config.yaml
positions: "rope"
rope_fraction: 0.5
qk_norm: false
init_std_down: 0.00567
final_lr_fraction: 0.05
doc_mask: true
dataset: "wikipedia_en"
Each number is 500 + 50 x the weight over the matrix's rms, rounded and kept within 0 to 999. Layers, rows and columns count from 0. Numbers have three digits each.

# q: layer 10 attention query, 448x448, rms 0.0491, rows 129-175, columns 0-63
# k: layer 10 attention key, 448x448, rms 0.0491, rows 129-174, columns 0-63
q129:466499486520495501502468512483496471496494531491461494541531547531517509475492479500480497516547527546467484481518517517502498434504494518529559546517529505552503531463520472479494534504500497
k129:475517511483516460497485500533485493545501494499527507491451494486451517497487536552502488473467515540481507515506518497488523502482477495473476494527489529455508512523475541514512502499482522
q130:505518539489485466483498504538524513541492456515510414497465537421476461451494518474418552482530498481480485500544490477518517506489515480530456477472473530488490498487503474503519485478491485
k130:513472471525485505490492509477480484452471559519542516500500449561542486517479469507549459502505514546490536509503505513438490513497516493503544505508541526450499506487493498490538521482560505
q131:531485474548472483501475521517480492514535512497537550474469467539509518454487522519497472546496528526491478542515545510492508474536516545507489515498535483498507530537468536471498500455519508
k131:527498525456503483499499476521541495523481476467443500462530489473485490556539499470503523469509513464486490456457476506464477551457536458465463508501485491496537476477507503477501489547442467
q132:438518480456522498513544501493511472520495492494491485493470549526497505518491483515471515502584476551499484476462479468529507500511510483482499503505499502533519494508547459494501506493459456
k132:549492494530458498480478494469480471479473521502489503490527473496513471488495453435507480437448514504528525566534526471478504512470501482481539490557527554449492524467493546475504513495552547
q133:509517526490481489525475487516504541532509459476523482514443478479516530526513519532440519473529479478485436524462511450500549508510550526549435495502493456454504530503513468555527489450493444
k133:522496491523514518547517529485489531475514549518480488527539522536466512487546502470550513521502523508452520497506492516452538531489512502499495482511483506490492518518519494462510486524473519
q134:473499520491513480561472489500532479506481496492488518492521535475468528554516507530441517426512462534502427455518516471543477455522519471488478506489500435489535534529519500463490510543488531
k134:530456495516476539503521501498481466492531487515441495484480481497502453491519480431503529524500493498480515536502501472435509539454498485505561511520476568540464473454494523519523494516506478
q135:509502514519464449520504520506506580549502441504443572482495490461482537516522505485451477495471417466493456479466481422504529504511562512549518494448507448521533559551467479487481527422517516
k135:548521479477532486521543484502498475481552567494526518517463503568492524504551500541524523530508561515504468507478499518511514525504531532510417522540450509461487480473536509552499444592460447
q136:473436474516533479436520514486554486466516527487534445480526547511505510468424548442522462559460536514561524531504517543438493509511480526517529486511519478471409489431498489538504501458541524
k136:484460533499452504493434488511545448478498451506476523482499490467539461526540503542522518469524472467518482498530515483505479486501510467470520471469478516575530513485522529467487543463557533
q137:481555476489535463530484461520510439496432522483486476485545518492469458525459482530486517520501528551483568464520469529491527515468455471431490474490569505542470507502485499525533513535522544
k137:516486543498459581502479492504499436501491454531467468494460500490523434503572401448461467499484552461523524540490517471465452535518485534518566519480485544507465486471487517518502485493507471
q138:502557509505543506539467464507486405538453519532472484558558509516509473445493483537511455461534550592448535490568473518489516513498473448463487489498519490530474498466545520537501511557457496
k138:546466516507481502502497526493486506450488507485504531421498505495498508508481479452481508466481494492523544486462464475473496537496527527517570521527503526480458478513537498466519465480528501
q139:554540503458496454512485478521522537552519455532427536501496490508473513497485495557460497501514454439491466487514531424529529534492486519479451471503438462491583519568542505520506560508432490
k139:472521434518524475573472514460496498524555531419482533456489513521504525505514509530514515442500473605428495460483455574515536478469517516466475509536534486469445502475476470535490471558490511
q140:529448490534455456442536557483456600544557543516475478465451478500517549444469523471505491520416440479470461565431585449490465503513527541559448500538415489449492540532446510483435501457481522
k140:512519475463499531481468483531466483471495446482478491499508455466490505495505544546512496503472466450559506507503494523489475471484487461456522458469497468546547502476560499500499547535456489
q141:519440517520575535551506490485519505460504530484563470466457574493528496486524496486520534546468501534562549534498452509494531506525540516523551515549527524458504520485544487520511460491496545
k141:513523499454507564439460497477451500493449467545504491491518502509475479466474479448498506469542501496475502495509536485469497540488502501511520479482433554458525498467481469479501496477486493
q142:552514501493461465468490475498415582571521492491463564479505445490495560529516590583490469462510519459463470543491549417562450507473522497520454527507454434481541553571441448439511546457466512
k142:488510519529525528544505543489493521532483504479556509508486509517471557484495557528473501520503585443490442438478545564481479500526490533445416476519542520485508571485539484554486406516478546
q143:496499488535506492488472520544480504451550485497566444485469544494545491525600522508530580513513515509514491559556507481537507475527566535531538513507478489505491516473494468518554490478442474
k143:532504525442476484486417478485449532515484461549521526460521463498534500513477528532500466470543477497487508486484552424549459532533453497532507520529442476472613473568488470420490499492492472
q144:510556526488440469438446471476478491544562439529454504488505486506502426470402544526503507490479501499482475475483529535494518453460469490512443487451487492488446469546460476522457478424484457
k144:417493496503526515500471542514561505504552522481498506496479492442534521487564514526499504509481503557437581560475532525466529495518526598502487487547539478553497547471481512531539554535522538
q145:522511485461444439472501508529472538557570490497441529523514513509515500461452545548506495486502446494500472494480542519567429523504463527513454566497419488494494524524422499443453523469467483
k145:513501483508515502459477503465468514484595486471518500474465466512463517535492595512460487423468452521483517474482504482486474477521477524505443468549520502511535553461512472477488502497470479
q146:469523540480503517466431494483507565476463485466490530514532482559523460531435539498456539548533525440446508407499536544456464434535462529482446548464535466525550512559543511460452452494450477
k146:535509496544496447548538498515574476556584543430495520435566417510535516461518437498520530517527563553498492508460491527585529541544517474524484518550520474522492482494505485472463497508584504
q147:479516507434471442500534469496526595546469460504540531538575435558486535516466511561548397550480517427467524496489571514551504512450471538485490518505496495530520420518521539522525548462502495
k147:490503462536457493546496512486529476512520518484509497510556488528489488469480474510492499564555538448490474462472488541502469466494508465417535515498550490560499513513497542487493429453514552
q148:508512472555507502472515531530519432516483508466441461486478595497526500488532526501523525419570475562521502529562467501548495527534545459490469532547474551499528619470457425478504540524528539
k148:515522618458526518417421509526521552428482415494516492555515554490483562475483569504475475490459420501530519500526515555527493548509454559560523531530457478443520533553380495450511530461477411
q149:468450436584484539549459489506527474444431524508587497475457556493521522556530435467461522474546576543539495497521488468400492475597511474521513482474526523479519513482567506533526421542481564
k149:535551539494508592561448471469513489423421482443444490489431565524485433562528498513483436420541551450475521510529485503411541570454518483577493490486476449476550514453532492513565604522497452
q150:547561541442534499528482448479520472439488540489531508430457545476456580525488517528476450545548528515516471519465451501432495545475445507487568545502528502430467529548544532531511448468492395
k150:527551428497541498376608513464462435598581442434443576464493532461527479404511543512539630589510479521509533535489339562492479446462625438537517518509533551543510512545485531555460501480501391
q151:481492514467447464633518466501519569505458507554602497469544373614484442564492494468588401577475581424496410458538490470448474511521525560441553514564518490492460507578526516522556510585543618
k151:523485540477500556577583468482534399527431540546511552571470523511441546478517474385536495560546606427571359464563495457434438482458454411461508442508561495474486494516512511487524496586530520
q152:510383579597519568515599574540494440438417489435564598524515504452415628495516496452421534560497440521540423449474574523510459478484413596578489521506519498501473407577594420490513415530465479
k152:573406545516641514507559439402466388467482519404606588491561488412509575524484512477450600464480439493632521486470558573418500384444437536386493607537530562425384515599522544445520448407515504
q153:530477594502433579507444542531492541581435525549482436380546508444461501414468502453457439553469533485450417523560385520453484532542523424432512440500381450486502404538474427510431502532498534
k153:507434505539441612492583545479490464580476591448536487453513520450596492507568596394450439662598554427481480581454504532530494436490524474480588539507502501530581417516411509512499567494533592
q154:564429518574484423488497532522534469357471580468489452481485428597380483589445579572521471472550500548457479517607561507509573527592493582395475502444387450456475472444443358517493462584455451
k154:527553493449542470478479518453591417467471628465491309539452433488411411577396695541542473534613506522513511538596596555444532529509487514526537568528401506514533535484540443561445599566556388
q155:555446430575493449550540503481592622506472525405570528573544506513515554564532471548529478441505596525526520405539493487487551494515495515508504535613608506545561464429538518519494438610509381
k155:491402575491549456560547449588479462489553482447509513401510505419576503555489475485550485337597446492577481426507564468495655399570523427444545477517535584533526509422440602451514415602562402
q156:482554547527494506444526425447465618446487442523591518476536482496536561552597428464454519483466530555512479597415437456420508517550543461513487534475452384525391482489455628603540483381471491
k156:539486593577525496471489446451518542491567537539462460443490453486545510432578571548377492488469510594511484507434541478429486474461466432488541467503519448499468484566441512420537443509472648
q157:459463392514590470612491505478597476440480410589483441590576417629522432534496536568520572599600548477528576422540542479544535588494516439442486623641447454516535641469536444495498465633445433
k157:478534408567454370513478593567575547488463535549500517517631511519543558440573448489484500557577512571472471500536523476609483509593440392497503502546487466459381477430498538505463433469405431
q158:455532456566489495455609526453570479511471417525532438609491570503371419542514598493489539515520474554457487474376454400499450371511437474524610535588462559554541470506500570543454524532583563
k158:571530429518541578447420597550455484593414428490472453559444495472563450421508590435546424502531428516629480516527483465497425375488530409516507440494499597542435597471466514485548483492489604
q159:431505495466497543432543444571510503515508382489520457574494490488455474495496576458495517546470420553397485532532564520468522494505536512520486559491496482555507475418463470487488432470459596
k159:463469524524510417454620456492532465546570436423471376572465545551502537541544543561434569621523497427527412545599542472362504537397600547525480564515545519520559549500543479452497554523608481
q160:511463545416519520548517599514485492458538564519435504555459399508497540454511594474574546418526508554557519560523576440475552688507548507427437503472500404456485600475461629536504495470380593
k160:529504557418453541510531565516501420478498513447507468558551439479521522403539506504638499557471528526462654458515446504475443701534472447480538454499523421565423601485602561540522559451357487
q161:508413513527504551509530525545519508488459512534494575518422436432559478575405363471517557475604412566518568562539446484603542570522619532584470510610531597497462508610430633475572515543514497
k161:465445548496488509537579454590553530377460483597493559532491456466450558558446381503469457504588477443506548530522540471546437559400565536438467396475450510443449459577424439403556551591467515
q162:411503524581487504542447492541472536489508526595478498458604501512463441631459597484579507530432426582519526451499573396541412523454596463602522393547472588592499454441576435450430516536532518
k162:487517551466469628562512667484469564443628486537423547381568475534508484500457541471608508547485528569484447491492436491563478547318481522563519430515442530504389409566522500468509516522578448
q163:496472536483431478369522547525418568472536504509515523511448542503596495554492537561542547445445485510641569469417577428546448384474580588452466435609478547486467471579479408566517499630478513
k163:541438566543421554472449534563483617524500420493516572532511532408572415439476500515656585440435468470642579409405595379525427386419687626461407436570415485467319537475501452598572478539530580
q164:470463558477483510454500491510498567580429581533412419499541585536481514367407581446515488492446559451480422359464380395477504519498445414448524422606512552500507509492514452500488517489496502
k164:547499455525432406397525423581493612507545493525483554481514442496444530453480433532532476453573462427584508478669491527495567406530541503402406562499436491535479461485566575439373561555403538
q165:546453533369455535529408592497534453507554530459452616515510498360450392450445485546606495534400531381514472555508455417582465455468500508501528592515501471489468486387471460426429442474496620
k165:575554421412514529592471565536653597553529519441492546523560588392515454501373431513508486541456544505629468502520454454629498469467538475490485715452480490447494500475490541406527513474583444
q166:419556504480597599511425459595595541451442548574494457609586461466538411588643550621501541491576461558534454469553475590426596483498544400559465377511478481557557524450527461570452425382490509
k166:501517428448460633479448483554432557496462617521392544486499466544487481513508474472435568583489450569441433425559494445437464429536560414552497409582484525504478484566543470509465512446459528
q167:523517572423465519438459394556532461532499506526391427534449494517523462562501764497468483513561552620371538407508533481493504468604481478533487490507459404393512517530568408497411467506410413
k167:499560596493560436504401526508466508407518605397487531427414439587545447534630586538549576498486584544467444474419422504554466531489516514496525443497432513513552436460566514528556556514461289
q168:508486508537478401528464501574521447566562437429436527521496556582527538492521489461529530500467529502494514522480430486500507432519538429403503506556551399519574580419481639490404383548406556
k168:536521486506503509594423429483484460532590571464513487388545713574502455514553491453450418454579450546494588488507556526618482590454592409480500474456482568510549527478531503517503503411452550
q169:387479483617496585434516537550478495520559591522440453565487482497489444540576458496514566439545514413509442447546607548506466484563499408420498575501590447535558379509534438543479579507555464
k169:522439544563571556440486553503532577499468542518581437549543527462525526527591695417543562531481466527477445491654611570520534472583533455486466443550548476523497386604454510530512512542518607
q170:454520421535456455544525555472490594427492550455613511574540584512570552458450476536586511521404565447474529564501472512533484460522499447564507642428480528554526547596541511475526469541612422
k170:494535416505458497525534536592357499414435481542543505534446534474511444474515499509473457527384488469385575565538467450580489495664569520561511527574455623554460518575507551620540416472452379
q171:512480467447392467552528429491467472454471488511493480454542458564408582405427348430450573525468544584557466549466450485562518617484485495484534460494509561663543349454570471479443598379499550
k171:454503634548330483516505374583539487483458380512514448469541521534464506513454353469429437495471510632506456500568557626461498486549445568407488547434591520541488440474595413508543520629578617
q172:438490438560567484486439497571426529523532497552433562511543511433397536374496447524442621526427475529449341489468468540474529469555520487453483508545422506487545487470483551518654455522481623
k172:538524527509530485517587524557513462425609507509503537442563537449518500454429398453451513444525450547391508486557496514580484373489536594516522520497486532490499369460436491511510461528498516
q173:542402503421477465518428482487550526526521596548630435455414613550518543525516493470543506496505551467575393545549505497480554568506458504590393537439516381339471537412518499503495576360461469
k173:529436532495422499508540497552490398451587566495617497435415476483553480617491528446506433536456446555464457581506492494546569498510391642483459495373466445418496487482474521542521581484492500
q174:480500458586468477419514596468544582544540467380564620454615421449512554562539576475537527517536516513503618516564481597465530450570556588418552502561507542521594421567515522601532576464498446
k174:432458540502526547606521520509490577580538480438569504515470526480603482504451443499521533390483468490386587348606511490548491368603457532457581567413457470427574426483401498578578446357485525
q175:564619556444442546536575580398452578497569567572576467482507504477513586477491521353488608573567539481522555541442462540471545516547431514474426583481505570461561508608645463482475511500565509